{"d_model": 128, "n_head": 2, "norm": "rmsnorm", "norm_eps": 1e-05, "qk_norm": false, "parallel_block": false, "init_std_down": 0.011, "optimizer": "ademamix", "schedule": "wsd", "decay_fraction": 1.0, "dataset": "wikipedia_en"}
Each number is 128 + 24 x the weight over its row's rms, rounded and kept within 0 to 255. Layers, rows and columns count from 0. Numbers have three digits each. The size before them is the row's rms in percent of the matrix's.

# q: layer 5 attention query, 128x128, rms 0.0643, rows 114-127, columns 64-127
# k: layer 5 attention key, 128x128, rms 0.0631, rows 114-127, columns 64-127
# v: layer 5 attention value, 128x128, rms 0.0537, rows 64-127, columns 64-127
# o: layer 5 attention output (transposed), 128x128, rms 0.0478, rows 64-127, columns 64-127
# gate: layer 5 MLP gate, 320x128, rms 0.064, rows 0-14, columns 64-127
# up: layer 5 MLP up, 320x128, rms 0.0614, rows 0-14, columns 64-127
# down: layer 5 MLP down (transposed), 320x128, rms 0.0548, rows 0-13, columns 64-127
q114 081:159127126123113065099120173167083149136089147123124120100166108150120123108172180150147121163129087137093135129176152149104150098075138138108100155120128132196135136101150108127084140127086130
k114 091:123085140094093090127141085131173113147093149082096114139105127177129189135122102149147114152101117132132122169158129136154130094100111117122095126127119098112135139112106102099120097139144171
q115 140:136129139084086086087134130121134172142089114135103091152147152121094122099112125097120115155163124109128122111149113130097143088085113125103145159107129125147121136127127115122101125126118131
k115 074:145129129124099068106120062083178143161124146116137097135094119138160151142125116084119135107118073166143136157118160155132127099152163134117111114131149094091113170106123093131158120144142158
q116 107:094117122096143138145122081158149109136172080076150170121101160136083130179115112127124137114145170093154117117103123119142127122170110064184098139162131137114104108159157172109172108119196130
k116 099:201136136104137126129102102087129144139141121123118179137183152118150065139159098153109124084137160122123156123057152117088145135126107128158140134137119128116193119127163145095128138136165131
q117 090:136170117110131109142091147135104126103126168163122090091125128124118111155134153126136166151091107139157147106089113137099111132113107137082104120110116103103151156128147141052141124094128093
k117 085:126110136121113142148115114131152150158117179145087156111117166154136136120110082121124156162141133142097182122157094148134132142174103121146134132106150148134115105147119073169155111193115136
q118 091:152131147111166176167150146134127095102127137123139145109110123145131145131102134170114131157139132135117144138104111080114132163133100129166119113133160166117140092129116187119134143134181124
k118 082:078152123080096180158124124151096150142128122177119154146165128115098112078147153117159123155146148137126153091145109096093152108127125116111122138150141134145119093175144134166108149111100092
q119 097:116132125114146109120061119121068155159131143116149093138115106084125107128172140119148156114153158094122126139144142097093090126147144127080156114117107095123151136150130119146173089106104107
k119 102:129090087183142119118120116085158109135128097102130153105113098161129148130093092109094114122107131161109145167112176098134099137166109118146161119146154148114080141093160093134142112135184148
q120 107:071139167127132104117149149179125109105109160148152152123136118155133178129137139141109101122182125103133156135191092123163164119078106131147121124155147129138143146082142133155116101155097130
k120 105:123146120101144068142141141159155130124143091129099095120138140113137117113117178128159117117127133134124127110167133135156168129115117156096145135123148149152113106140090116126113086146065120
q121 110:136163100131106108085164134131146157155100118125099093111133124096141113135087117102103165183051110123137163128118128116115108112117153153076155114129119071132155114087147121087117140140098069
k121 113:091172182150109117136120157128135074125129137123128121133116135186148176146103127135108164184126095114118122100175124140157095138152136100137107144111160102106123160161111139137176131163135077
q122 097:133141163095114108097101124129130107153150134190112103139123131116121155115095155153126111143138137153143097135108142141149137127094142107113171103159160061135144123145193143166162124129145090
k122 090:179153110154151120123134118075171091111127129103125141139109090149137141126157105134125150093142144119118144126123139144126142125110133127142130107152143167100183123112077115115150107171155158
q123 110:141139126147127117147149120126130131084139192145121122126151115163122092113066150126108130159139120153174172129105088161140125130098101119140109101164151126119176126122116149103129126150133111
k123 103:103158158100153116121156156120130119126114139119105132158109118112105084108154124119126112146128159131100158082158100161152131139135131118091086131096154116169135109162096095132121139140097101
q124 110:129090159124165119188147133130102137105127123124067138147125124129105168094131160114127183128132140119149132145170142107113099105114121089138117106106105170137130111177125175146114108173076082
k124 105:113121123108139147178105098117114121126128153135130137122093129101107158099142127134116125199115124109111115090119143129102078109135155151171147133177101105147105120148173119118116108150129109
q125 108:111105142154106122137125087144167151154135153128125115129159145134158134098124120142156073114151100155138124132119132154110159118116176176126137137144178155159120149133135103122083148154075134
k125 105:142142130169138113123140169127126124102113122132118067118105104132155199170145146136137132085107081078154180176134124132169153125124161118128143140062132098108163114137100166113147123139111150
q126 096:144102115115154136118114128121131142106079113189116110098152137100103150158059149115072137126114143128123160149158140100131130120140059117155130126145122118081170096151138151134155124150165163
k126 089:124125123109140118151096111124133142145154113097108142129201112096132090095145116125118138139147133158113086099128092070097163147120126153114120154199124150151116101167149109134162138144146099
q127 098:114108213129109105130118093138138136153122148133103169145143135165109137111123098116137154147090099092126159121171098134130121151100151164099102109121153105161073167164147056119096114082127141
k127 093:106143124150155129154104116119131133114142168134166104133136155120135165144129121138143110135156126123121144189135138135141094090115120088133107108111124153097102140116141158163139146116126093
v64 090:180076142115143126150145148112124159159164157170156094106190128128148085123145129116140113151098135122070137143122129139150097112119096118135056172130159099140129150186095141125138199140116131
o64 085:111113119146138146140136150137092188122145133136172140133164153103139126116133163134148145175138091140147164138189137132156141138109136159144148095131149127142127118115117087154134116163156140
v65 095:163103084132110146148071171090133128120138184143134136130130157136155120126137175112149146121096133118137136110125167119163129132111098146125192152099114119115111124108146103130147169082106126
o65 095:155135133080131143123141121095135138075134118115150126053138086117086133142127084135140147153124120161140124117144137146117152148170095107144135162136144125137158144105068160125155168137153124
v66 081:113110096106131152093128077151102109145115118143145115189091147162188116125121135113114159126109158131116147098118138131125137179136086134143167132115144140110140122086115084108124158150135140
o66 084:129139117135112141127110161118147135106131136112092114114153107135145087112117121102171133107101128133117133203142091143129129121097077125148135135134151152081132137092089115126175160127128147
v67 094:126085127134120126097178134165145122138125155102135170108120144111150145128088133113095105110109128121106142105098117145117103082127139106150102090156105144193115112130087135140131138144083174
o67 089:140127133105157123141095129169141139126093118118099085104160145138138108094125201154151114110139143081099133124159126118154098150123122114104155108153112135146092106160141125141146091117091143
v68 093:115124127129153157174109131135141104111107096117162106151141105115088120114130155114121101095137184135109148142134112116129130146151126084146121131068159120130101116128165169083139112145131132
o68 090:126126176132140076119175140116113154147087151150137127123133131158132129112133140126112127156177098138134145124151115131124134176140111136121087141171114126164124127138158101132136126100105147
v69 091:122066088093123133132136122125109120142148144117133124166117136123112104132149096116177143108112092121169138130137114092142129127133124116086114135067117106108125105128143104114136090086132114
o69 092:098144107140137129067142146096111114089143153150115138153149135148132127107099119153146139134104127154152139133156123130153127062130118123145137108103137153126144127122093133137106106141177116
v70 088:115103145128105144119137147138106110132110111138121163157107127132083134179107145109137169112116194147122126161109117156140084187123121136133139153080129122113124118113112133154116113128150095
o70 093:147129138086107099129145144137119171117137130143126181125181150128110130145108128116123110128171118149136089100190122131104184113145129096125128142138130126142160149124163113126115097115133120
v71 098:131156180133142131111139140084113084132113144102153114113120133126123167121093146134114134128171161120103072141111123119118125114142124102092168127131150094144136084131133105137165129113153166
o71 094:129089129101149125173121140129124170126119149168087141130186138134108106166067145095129139120140110112151116085075084107129153137137117131154123113154093124172107108156209149154092088126106121
v72 088:101119158119143133105093109129132111155120124184115118118067113164119150121122168116167109160142142077144143168160122138126097151128131111097132118125143104116146131150209095129120153113147076
o72 088:133145084130128149086124133089114144138150113083159102073124132133172072146124109137125116099082165163108134147125161153142132134140149151145157191123134134135113125105113105111166112139154136
v73 085:156116112130106146170081152140127147127175146101102124121168144091090131130148119145113147117124112172134138117110114165102082118136138146146113134164116164152117143143115092138125121155098115
o73 087:069081131097111145118123127134114105115158108128143182101124133090123172121134133130149097152173127101153132142170158115141124140144130124098127143099154108093124128168091142140134150078154151
v74 087:133076109112142114146142110113101159137138104139110145131105120155100119093103129143177120117136107195179098105130138106114101104140121127110114151164121147124143124135185074133127166127088153
o74 095:079106097130162133129136156102121153104136114143131134101162152113131123151129081099127133162139093131145128089104154148135145126145126123120114173130104128159123107149129156108098110103124124
v75 090:147158114134120156120143061124137118120098093121133110142130139127113128179085151113124128113160155141180105092133122103129128143124110146129180136133090157087156102122132114122130105138183115
o75 091:118138124140099139127131182104106096098142134147140149148091123151134135132109096101130171116115138125112149160086075125153152098110128156118133122109156080118154127097136137107123140138151107
v76 086:121149131078143118104117115151155144164116116113128114112137131128097130187153129119131124103153114134136097112077193133115131144107132157127111124149172115103116136102156113150146144141117104
o76 092:096148122140095159143135100139129114136135163116110160192131123143154115152086104141105116121139135142132116093141081120117163119126143147125163129114092151153158102128169165127119106146122127
v77 084:145138131120141145141100108111109154091154171141116183162125138114138123123064151096082162143124085072129136146132157162103121093104121103157147146144093141110127145102196115108170090167126092
o77 088:085118122133155176113162146124159104114134076084068079119131134129101150104110118082163137126144130123179118101128122104102158133138151177131117138126145146130120167177122137112184115123106101
v78 084:118067144128137136185122194151153139142136135197163138164130112122185113106134090128115147122102168154113110101141115115142127156113114075147148111170127137149162153124109137178109096143100109
o78 080:156148176150123155120167146113137142139100151100123133086147153126140168121137133125164072141134138130130131132099113117077152142109157136142136157144147155103135142060120113148120164148162127
v79 090:145164093128129118156098165079114114124084106093158112122127118117113114106170115134130135083127162115120148180059172100149166110114111125169138160082094123134060120144124128106119119113148128
o79 091:145129134124130058136153070107154125073099155143148142129129134152099113096124144151130108132140082110122117132147104113114122089166121128101113117142116111172169136177149121117109142153169126
v80 094:121145131155116124132133109143135120127105134090130147108123142105106165160134112142103103140184088145162146126171133130140140096141131148144137097137126124091144142091092110175151103134093154
o80 091:142087103149147126165115118127127108116126141160098153170114147133163079138112144111112131123136153128127095103104098152113153124123160118156100119155101177133139108127167158129133119133104128
v81 083:136133111121126146134111089156129134127136108136121135134123146124198110185112126144118139110100115102094107114090164126146152116132135144117107118168131127112133166160115106139100149112109145
o81 087:119128127122057174119095120149105104131133162125108136174122126119122150113126128118151105121129143139131117123142074157182109080114164122112128109113117142144110106136079166125091123121146138
v82 094:113140149141110138121159084124154094157124122133113140097126120129124135117125105136115116106158164115121162113106142127108153155138128137159134138117171120150155137105148133099047157180170152
o82 100:091100138113150086125116129146099181139159144138100107170152176145137114125097126124107111121162097123101151130147092136142137128116118150124144148161127155136142120106163128120097133160087145
v83 101:162169129134108107073153112154149143116129080170164145102110141133139146134135132104132143105156093116141139106118150079143156135136074136087165119093117138130147121154135131094190095121136140
o83 099:158139146157109168104141148106112089134112148132130079120090105150143130128128082081172152129061150126117156143131101119123125089146097136121141124137131090114120109111104116103133144144155125
v84 080:126108109116106109180100154107134107153125138128119104094099167057147139147154107122154105079095124093167092117095165155092122095167115159142155130125109137103145141113118092139178114134141111
o84 085:143156139105114169113124112104154096093122159105104119081147090135123134139117145118154143156122121158154104106131113128122171124133121135126141134119126135149150106150121169155156138130159134
v85 092:143133102127106147131137127107113155113083097143130156140139100164089107109115144136134077092145118142093151113129108102100109095113140115142132133189155129132175091135128147105096106158150117
o85 096:105137129150138104116119133099123127075121111113152120093155156137140145153128157134106146124138104132149141159109108147169114127133139149111146111100183068108109128152157107125154102115134101
v86 106:143124143097116138111130087111103124117100111126114138116115133168104141128131100134152139134166113185187102161122139101093137176139102184111134108127150130116120148137162058126157093112142175
o86 098:124105094171113103139142156110128168168135171142123132154142137164148107151090092068107122123120085120136142115123098148132143097115051142177120159146102123145145096108149123093105103139114120
v87 086:130130155128101103073115124125120135099133149183113107118114107131102122099142147117086089131197046138120157123122126139148112150101129151109152118119161092161129151114118112115071128102160137
o87 091:126107109126142184113140108091106133173148111144148152123151167165155124124139085121118131119105127085139115097143138122146123122107105153166162116147159113105087127111098127100101124111128104
v88 088:145047088165150114146116149098115158125183114100133134112150126116112131115138101102125126117153164185108141081113148125148117130130127107116125130065131088115139107164124176137144131164167153
o88 089:129139125100143172134151166116089152127128118194135129155132130094103140121133095149108155171101141133124151139122098090166135115134138178162103132139115131094144134060157109158125145167160125
v89 088:115130091086134134121100124139129085137126141137116123111120148139128147174141158112155164137123095103167143195101184114155120147153110121139147136059114127101125134109104115125132139108107143
o89 089:154165090126084131118126116089133093130109117123159118121097065146149108118118077112126136127104154178124114124149131149128148114143102131141127173096132126125149135112096142117113160131158123
v90 097:100191182140126145125110104138102153127189133110135125144098104140100146120121102124151167132129132184115143123161069125100143135110109110092095112114150138117172112135174141119134138164121069
o90 100:072096135097133129080103199122128124111144088132091153100128138105149128102144090087141113111095140145138136154107140115120108131157140137148144112104152076072143135100121127116142142093158148
v91 085:111099152156162094135192171158095154132077115133137131125131151123115121092127128119101093202074066178117176137111125130145151120084129115130123128162151146125116086131115146119128115151091121
o91 083:123114151168135100147115159131142096120130085095160154131116171151170122139146131170146111108122118111137151153153145105102083108103198126115146145109127113115115143124120091164149112141120126
v92 093:123086140136124116189126104174150129115123109128115116122134098138102144148100113119127128095174137120116137103154134138111154154184095081103131143116147115154113119138148133108110120136156193
o92 099:095138131123141086114171152124095136173127127133121130147163182158149127120089165120122125168157103127141178125125114129179131141103118153142134142163110140142118132133159111138103095174066122
v93 100:116106133124149149109128140182146091109114161073142147126138135106142182187085118114122110110119128113132066109138130116116169150130119123146153116110124159103157117106119101149145090144141151
o93 099:171141140119133132145143147136139085089130132099076127125108088153120141123091141121157150137106157147157115095101092155156119126144130145174139143126101138120142122116160154114154124132121120
v94 084:124139111133131128088094150145160134126096137117138164106123140161142125136131136114119135137153113162119114111103123165113152081107145150128122149103115110115117134148142122158185121153088135
o94 094:155129130116112225156100111135121074121106096136146135123087126121090115139163127149137144117095159119143132108120128113119132103159171113115132092147117130142137113176107141135138140140137135
v95 091:165126105123138132129149116133130159136145083147127140151142154161120183156133147155174123148121143162158165110093143155101095156114114097114110095106116151158136149129141106143131089156147157
o95 088:113070118181111093144120171146132144144132145117114088114153103135165118156097131116130131135119094127102125142141113147125090105132069123094147149166103098133138116133122107081167125140077109
v96 095:104137107134122133080158119114097110112073068135134144146087120124137137138126140121114156179139122097119161163160109139100144157125134124127121105178075117104163111086153127119137121152100086
o96 098:152125094120135112104070138132148122094111117099087115114151133111128093116140150140149142135111159143125099095110100141062107081107171119087155141117142106127134168147122133102176090134113137
v97 101:109124165134170114143090130167126159148133130163121126173087112081129114121128121135119119091138200106100130102111104154160103141117143173134119089092084110137147130094114133110081117096129104
o97 098:145129110095105153098142127145107147173121126140138154098159172102145135122150147193109127114123136092115076155138122108176138124117190150133133128153140138104117103121174131165116154152156115
v98 089:154133114132139144097121105124071088159108125175106110124087113117091126093133141114164149101134146140105138125145129165155147154146120094140129146134119103130157097130137104168134119108140131
o98 089:148127129134130152116150153136141140111143162120106122117156110161113157152100097116126120130100132124138119117138149158076099138124152109093134167129123165146133111163111174089133115117085135
v99 085:101125139136120132156124115092160140127134170075146099105084112071160147100110141130133115108115118139119142139082128137129155151177127140122140133112066121131159107108133121072162100150098140
o99 084:168198128079119111141115149115124123143079133162130102087148135159085115150151154104114160132140102143124135126108129130119180122104155155136088124166079137156144151139152166144095114126122111
v100 090:170108095136128122115125150160133122129097157117115163068134137118168168128136072116121139180086087130089139119100156138134102065116131123099112136157137110152100099173108139158138109111061124
o100 089:119138140127154179147143088158143094159127107083149124128108143163083135144135141135149112141138146086164137140182147127133099130129120110141137103106104130154097139155109136163145053136118139
v101 086:117098150107126113168162104134149136104149137133155085117159113101122142114115150141140130089170147101126194115166109135114150118153114122091114140081148132141120115150134139141154107175134133
o101 093:124087140134162130099142147102109140111132137145120100082157137095140097121138145135170142177118126088136167149098140132143113155153086128122158113171129126124113119137159098141146121164108147
v102 091:112092135133119127100169135120148118169114148154128111143108125080143112129127150130084127130121126082111155104159118132136129089103109109086125125135054144165123135183118153124120173117159090
o102 091:133146159104143181123150167110113176146140119115136118090168121099099117094167110165181153141117147083100160122150142118165136099148090144131127135137138107092102151113160099148138099135136114
v103 099:127083110114171112155111133163117136114157145130138094113140142171136143079124121150148146154101117115134121192166171157119151094137110123070094127129144134117132160141125125142112083102104092
o103 104:126118113184129145132150101133114101124130129088135151112093129106150116138153099131129091177098114129148107126129136161113114131131132116126125121118117155143097097169098097152116123103133118
v104 086:115091115129101109106121135124143103126164191083108117142117114114157129094128111119105120113106089097131151178032153126122183141140147152120161181101138130142124119129119134121101128124118140
o104 088:127145135090128092143143057137148102098112114098125131100095139156099130145195109113153145121141122103130115139141134128108120125111115094124107119119107151166121131140101133143103132098172118
v105 092:142092155137142141132157130144125105116108114062130163141119134164112110152102157117109130110101130155146098135156133122122097100115145156139140141097134145118137128092109077151150152146116111
o105 097:140143127111135089159096162147103082084126070145109168151136148115112129148085157111175132108151128169181099124148127128154153119106167119116137128108129123122145143166125136154116152116111147
v106 095:121149131117114135137120121095113119119123122155147122153106128101176121154165118123138153092133153079078145115130109126108109157116131131134166119147130115103133127156093161077141118126189149
o106 085:146162118127070141081139109110155135123157129132146110104098085099126129105165127077112115122120142136108136180084118146131141122112161134111149142117120104113142094089145118111105169122180118
v107 085:145148082134119151117120188091163133121110168102102168123136114106135151091138127131115137142112151100154146140117124112116156150113142096138178160128136104118112105107117130106113181131137116
o107 085:148146128121158067118109111135125122111124081126122103138102114190083119119103156129090150123116138130123139146123158131092117133129143103089128123137134136115132162136100127104152129138133129
v108 099:135171115126122129112110104065124126135117133106119100150149102133121075115155108143117109139150128128090127158134103066120121114153140119145123171192137141162112116138131159111066151122113118
o108 097:084121147118155081147129085137153162099161139117111101138127147115121139132134172142100127130143103124131132107123157157081117150103157126097121112122150108159125123156118147133149129118109139
v109 091:114072141115156161177110128099116153128110125157133100151143142074126131181111150142154120090123131127092134113127104130159133148144111128094118170108125141123118105133144139112158162095052112
o109 091:135165106089116095093181142140113142121130141124144103047145092117160124139149113111139144128101143134119118138104173165141128188153136138152103190123067102178156149149151119102146107126156105
v110 095:148094157101140134163127125176135101140155173116129111105126110132151130176126126119100151134136097122149166119159167117154120124095139128078126107110145130158109129074112124197159093185114164
o110 094:143117137156122155137155127100150136135103127114131141109131169126124117128111132158155119123118166124151127118116133119198151153113126150170143130147131173131130109134114134165174126110107128
v111 093:121111110131141134112117140124131115141153100184125149177138140129117090133103158153107151121145085127171160085156157169128128128114126144112120116106112081115154119116103119133150139152167137
o111 091:137096103165131162078121148169096133132108104156093145147140115124129158119142075135169137123137125154108099137107113122099138093169109148151146182122137141070142121111123117116140160179105151
v112 094:148131095122148157152113119089135133089128130095162129139130126075122097103103161126123155084118167120118127114109130088115103098121116116117154100126154158125150109154126118044134128120144123
o112 100:133149113095137097113114125124099128086117108153115112083123115105110151100161100093160144161108103142160137155115140143165142158157122149097119132115143100139139129152106124123135158090191128
v113 082:135175142107116111137137112113100144116087121083141067190138143113160042152103113143116108108130137115088123140128127132137115118080114122137163094147084156118138137127156149160126099125131104
o113 087:113144145112117131136134102092156138123133175158105120102123117109121158089154155129161125107146118133169125114096130135112152148111109121112114089152187098112150109143146136138149133139133098
v114 090:137125160145119128097140099145125093153115128127092125115146142166092140090143130136120101132140107168120143085132113159133159145109156137130157143130150109150144121124161103141122157150123132
o114 094:123099134169135133139131153158103176165141110143131124168148163170157138164084118117110132102171103091139134123157120103135117130085102157161144162136113130100112102107142113147127110177096157
v115 077:120162125139138128129119098133150118132093127149161106117077113159125135162150154126129132139162156142074109134156154131119082152115157106110118146206146114105147112165155133143129116167144103
o115 078:112169113126127100146119146113136151164149137081117122118126140113152126162118161148113098130114149172125150105132124172113134146123210161095131141140101095151118113085141121102134097124137131
v116 091:151131141141149087094127140146123129138062146125126134104099154084136116117146141150102172128093144094094104204115134129149129159123134098183112137141091110152083127130125141133117163122125113
o116 094:165119118108161118155117079182141124133117140118111138144134125166093119113119161182141109116154156105120112084151142104042125159120173105078120099142122152184104159200101149140114110126117133
v117 092:151089125133131135124147161140132117118082159111111142115087133115120173169130118134128135144142122107101120052125164173117118121119144136133116122142137117135122140118141139136128119122123134
o117 092:152127158112129141148122147155125121170115140085108128126170125166086107137088162180129123134098158117129133097148118098156092122108144136113176151134085128173132118163173105139157117164060150
v118 088:128109130140106150091130118123138089135107186128126110123160152072074135157162166133140113056101131111112105128141142117116084131119115112115118149108108112130161178142131121163122194107113080
o118 085:128120150102130105127127153129109202118153134132155082118173109135138123124121161113098142133172121130124107091172119126127174129085080138119133105157127137111138132130128173115135091123117119
v119 085:144150110139143123123110110113129079142093175080130122114095133093151145158113137157108126087137122192113120110098103134111115117104132149130091112127147104133179148140115099108123146132112130
o119 083:143083136100103153173101138191119129131144147132098160110138133148093116141166120109118118143139114116143089124126132143131146152138137131136122103164117108135121078153142154132123143078146114
v120 095:125168121129094142123108116147123097132125126064120123103122142121135128146113114124116130081134118141165093113109155080121134126110157167118134122117133130121172114136145152119130169146149120
o120 096:114178146126133136144128126109129115126166119134124155134096136140119127129114091090129144126154128150124149141108106126204132118134126164158129123100149097095151117077126154126110131124196118
v121 091:090101154119138132093075151110112123169139109147142128185132121112140085139138158120130132117140140122112097145137151102174134173122178123126149150098094132121105128115129143141175090122114115
o121 096:177174140116079139153158111126180096151080136147106129102118091100113139109127128131138123112107158148119115114110171137079129140136158111127129119132096137157135125133080149122153157137131111
v122 090:139154147131101126115112152120154123128121178111134155112131124146109200122146116140107107183135106175089139116112174109132149095112143123121141141142135149140147122140111141139168191165123141
o122 090:121091161106184077151119156166142122114115108107118127142166159149073131161115114109124125129172105117145137080130114163085130134156131130127100150143062117138106118131156148115115129107100151
v123 088:161129141139132128124160156112125121132083172133131134147186154069148099143123131143079148158109085103143120144138133115149147126127126148150111162117141171145111146116096130110146127150149090
o123 091:117103141142136111149138109142129126126144115148125139147079135156096173126134142118141154127184132127131158121170146130069121105112130098123090142138145130121117162142100107121137136133109133
v124 095:139134115144117124151126183158136184137122100109107144104150105174107163080142126106151126130128156162131169121130113146119143100112140130116136179174155135159177142136094128129115114135099103
o124 095:126100118154150135104125127134072141165106105130170127142137174155124093174101135127095127118081110106109120198142134118154118103118166129137131124138129125124113104126170078143136094172143099
v125 096:081144126108126125106149164105165107147129181116138107097152130103118117114154140133126122155117087127132067147124141120138144164130151070159110145167098126126131160117123147141170124123129116
o125 098:144130155100135153131111107121146102144132166102115134127088099139150141118142163165138098138171156157131126049138147117018129135154180125099122114128104129150112135121102167102112122119116115
v126 088:108103118146130133117130108167148152128174106190119129144080119125123110126118130095135177085143116149112128082109168159151136130103106156089114116092125139149161123137165127133159115136118206
o126 092:131142123137112153111173167097117162164105111125101106098149129114142133128156092101163141135093103133135130153143104121173137101173068151191109142154116120072121117075113122130167123123119138
v127 101:108118114121123142169062104122136130115119090192133123163131115131131115158144113117092091129177123077084173079175106116112124102129126135133103118153098115110170107116140145114135145155158147
o127 103:097121127144118154113153168114122142158106137116111092146157152097142085109120148149120164152114142129122160136096071148159115116111137181138142125135154115130146120133182140130189128159106119
gate0 111:153142126107091123144115122173166138150144177132125045102145126126145099149129126147127111123120186154114106123164083130125148141116145117131145119130156111150106180140133126125120103145122182
up0 099:124162089122114151120104076153187105097127169141162100122132129111144101131170159136133102143136148163116145159164108119180131137156144116119128088134154151111095108136113126124096125093111138
down0 103:144160092126139196165108144166120105112127131128139113067133137143131129151136114132155129126125127172120151144146116118131090087127124141132109127174138108136104148115145096116117089119115097
gate1 114:138141076124166137121093099094127159172147186129112112173155090143146133113130112116118113144089148133086116089123116098096128069109139145118111164110164118163139137144138122132117086123146156
up1 105:078152174145125099124106115176155142121115163153109126164144123159137198138137109164169159140098152102104148157135100132120113111098113137135112159105156143117115114144162111100126163141131111
down1 108:108143177136124116132118132095159121109115107115138079127183101114150154115127111150132090135143133123112091141101153105103179087119136109106110087121120129140139092132125125138133087100132139
gate2 096:188137104140124146095116110110134138112112144131139122144130111134101109080164116142121197071093104117166124121118096104100096117180103122130150146106120131116096101139159125115114124153068097
up2 104:133110137135102144113143134141138109129120094148124147133125118140106145091082124101166165163118098142124173206128120128116134133116130122151120120106124138130151146119141049130116147116095156
down2 103:103133179140094151183147157124112128083093082111097118110133134100161151136125121102119123146107178146103138143160128163133132145113122112136140177137094124155154123133118137122120145108106126
gate3 132:115167150155161138157093138143063106162124149125115117092129155112077107154138150126112141130131136158114075077127114098087130147129113123121156160121147106145111138117140127173108100066141126
up3 104:143161086108127113158126174132133118111105182142125150142105153139080096102105138115107097139123169100116100105131113161145106137088114123149080122131142143163117123098161098113123117115157154
down3 101:136133154185128128148095126139182178135114170102118103108155113112139133115140134148139121106126121150110127080133173116124122132161100165130126084119140115166120170142084118133131148092117110
gate4 096:085145106101140182146155129148152119122136094113066128138149164107149142116108140137120151158124115115113122156127138153109097141173134125164149140166129139168163108136096137128127121143084118
up4 095:075126161124102145154127138094106135118094127081121130100177146121155098102106126107132128159117125169130117156062101130128114146133145122091100143102089169114126140148134156101153110125120118
down4 102:085137078159146191082119152161090154130152147126114179117139132098107145085153165110109138161137126121124188133081139148120074133117158113107113120153145155105146110135134156096118136124137140
gate5 095:126103147112131126131115099094133134136137151149148135149133134089090139146099124150122157097120140121115107168092140142122083125125138133102157061103103130141154107124136133154141120058073146
up5 101:125074110136126148107140134122119165122134113181102130124136100126127141153121151134123124130082147119135145123122097138119114055155101122138132092122114142112132105124129107081150162154104150
down5 104:091168115142127172118082170144143127124115121120113156144140083116110114136138158154153115138092113115141079086142168134147183121122138130148101079098129154127105138108157158149127137132141125
gate6 094:128118082131100144100160087108142091139135129110123131136146155068163086137168157122134136171132109147150149145138127176166140130140106085114109137115084145096115096167139125161126141131132132
up6 103:132138165116074102120141122113149169118111102117129118101119127142118139046149110127164140093119092090101128128108073134156123123157194115113132176090157141132105129117165113130117092101150150
down6 102:147142147134143117129145174161107103136100093125149100136087127141113100136113138084137173117082188110119134185121160136107123139113107158145101128163093122116139125147118131122143127147121161
gate7 089:126116168116164130158180150063156128142137140110115121157152164105099141066136123102144130166102127145131129140114140141152131124127128091137133174124125157145166168146087079139123128124102144
up7 097:136147108126150121137136133139133129108082135178172116152144144108134151107125109083113132114140135177123143141123169119106106124143126072105106166122115115134100148156135116095167130140112088
down7 099:140102119168128143141099118148148150081116164132117137162123127129113118140114135168117111075092129153082121088140109177124158132127182145147164110178096130121102114134120167102133131107158126
gate8 111:106127114102128109110150093085114099127101145134145144169163122146098148154133114168141117095095114159140117096140189115120125158125144107158109119136145151145133115142137117162063161128123119
up8 105:132134112141112107151146101123139137167122158114157095084149133128147167109108068124123124135113120113123119165159119155139103128106137126151095127113142142132101136150135160130117097122149109
down8 105:081054126116150143133118163107158100142102126105138149116128114158127137117161158131149118109123115109119128166181123143108126139094150139149104159127097123177132147118173085128132085114173157
gate9 086:128111086143129115142105083156088150133099147153097140145093130113140137149110166109152095143139139138128103158104093119135146143118131178125166082147110128146129111110127075185133143127115104
up9 095:101117116109143118102115144142151152146149141112130124139115172122147076099145129142104121116144166136120117120112150116124100133162129137122115114078091116121171115106128144124159131141090108
down9 095:128170108122114122115174136137109114115144138164148147125171127120072111093159115103133113151149105146154123153130112138107206168121083101145136137134108084142136159132128133161157135162089120
gate10 102:156145109130129092154128166080124153160095119086131136123165114151114084132066118163099111149102118142102111088132174098116128075106109166152148091106127125129127100138108153136097118132119098
up10 104:124138128146157126134123148098127085138099136158078100115151128147150110139129077094136118125117076125105122163167078131124082166158129136145108141100127139126110137110132114148109134098141128
down10 108:140160120091163119144098150099088146142149125091112104095101106096152118147140134136140136146134158158130144145126113130157128103083153121163134119110092149088107126177136146172087134124131131
gate11 112:085121148108141132133095107121132164143115124130136121123109123098116139112129139143091114125162125126148149103160124152081140120142149119190115113140129114110138119119153093175102129131106136
up11 108:152134099161130112131149125123131110145118130101126139115136145147140125119139131167160128124132102099159109142109098111130161143096174175117117110119163139173125142143144168128157141122175159
down11 106:106111139112137138130171158106090111126135123146119097109134135136100150151131122139111137128139155112139110172150140103168109104124144111114159114133089108138117099126124118151107121112159126
gate12 093:112130176160153095095112123109126141095136106128105119174071134082106093165153145122125121167117099152111105101093132127121117111115165103140112124139116076155097137131107133123121156118110132
up12 102:137173066105144097113114127113143145124138140096155125091114120120147119120129161096120080173118112144147150129179168153120151125162153146161098137125167117174111125131107144132094102091089134
down12 105:169120157131149101134162115091132146089096135131083090117101105116131101116143112098148149118164171137151173118129101166130119143122130103149119146105106154134116124120134143121165140152152152
gate13 112:141111123133132171131106153113159152125125123122133134153093125124114148103094133101174108131104131109102164145126145109150171179130102175132111127139102171112115114112137155160129100108126120
up13 109:168112124129109123114133104144145133123160107120121160118121154129122124156104123052139133154123157148155107144125129106138116119106101129103130173138096105145142114129147088108115181095148108
down13 108:175133168076117130143175118111117135115138129110144159147128120125145127141137111076167091115147150124156125137124129141099117132082132117125105128115146109143131149115145086122172136066129122
gate14 091:143077154106113163109066116109151128177139111111132129146170121092133145074109109097158136157124127117114137104130178162118142107116115111106106107184110173111147165156137145125135162093114085
up14 091:125056125131074121164103127117107145151134147137166115121108081118132141112156092131087100121162147154127133117096126115149159136084079187125100138107111118127107111126097075133151164159132127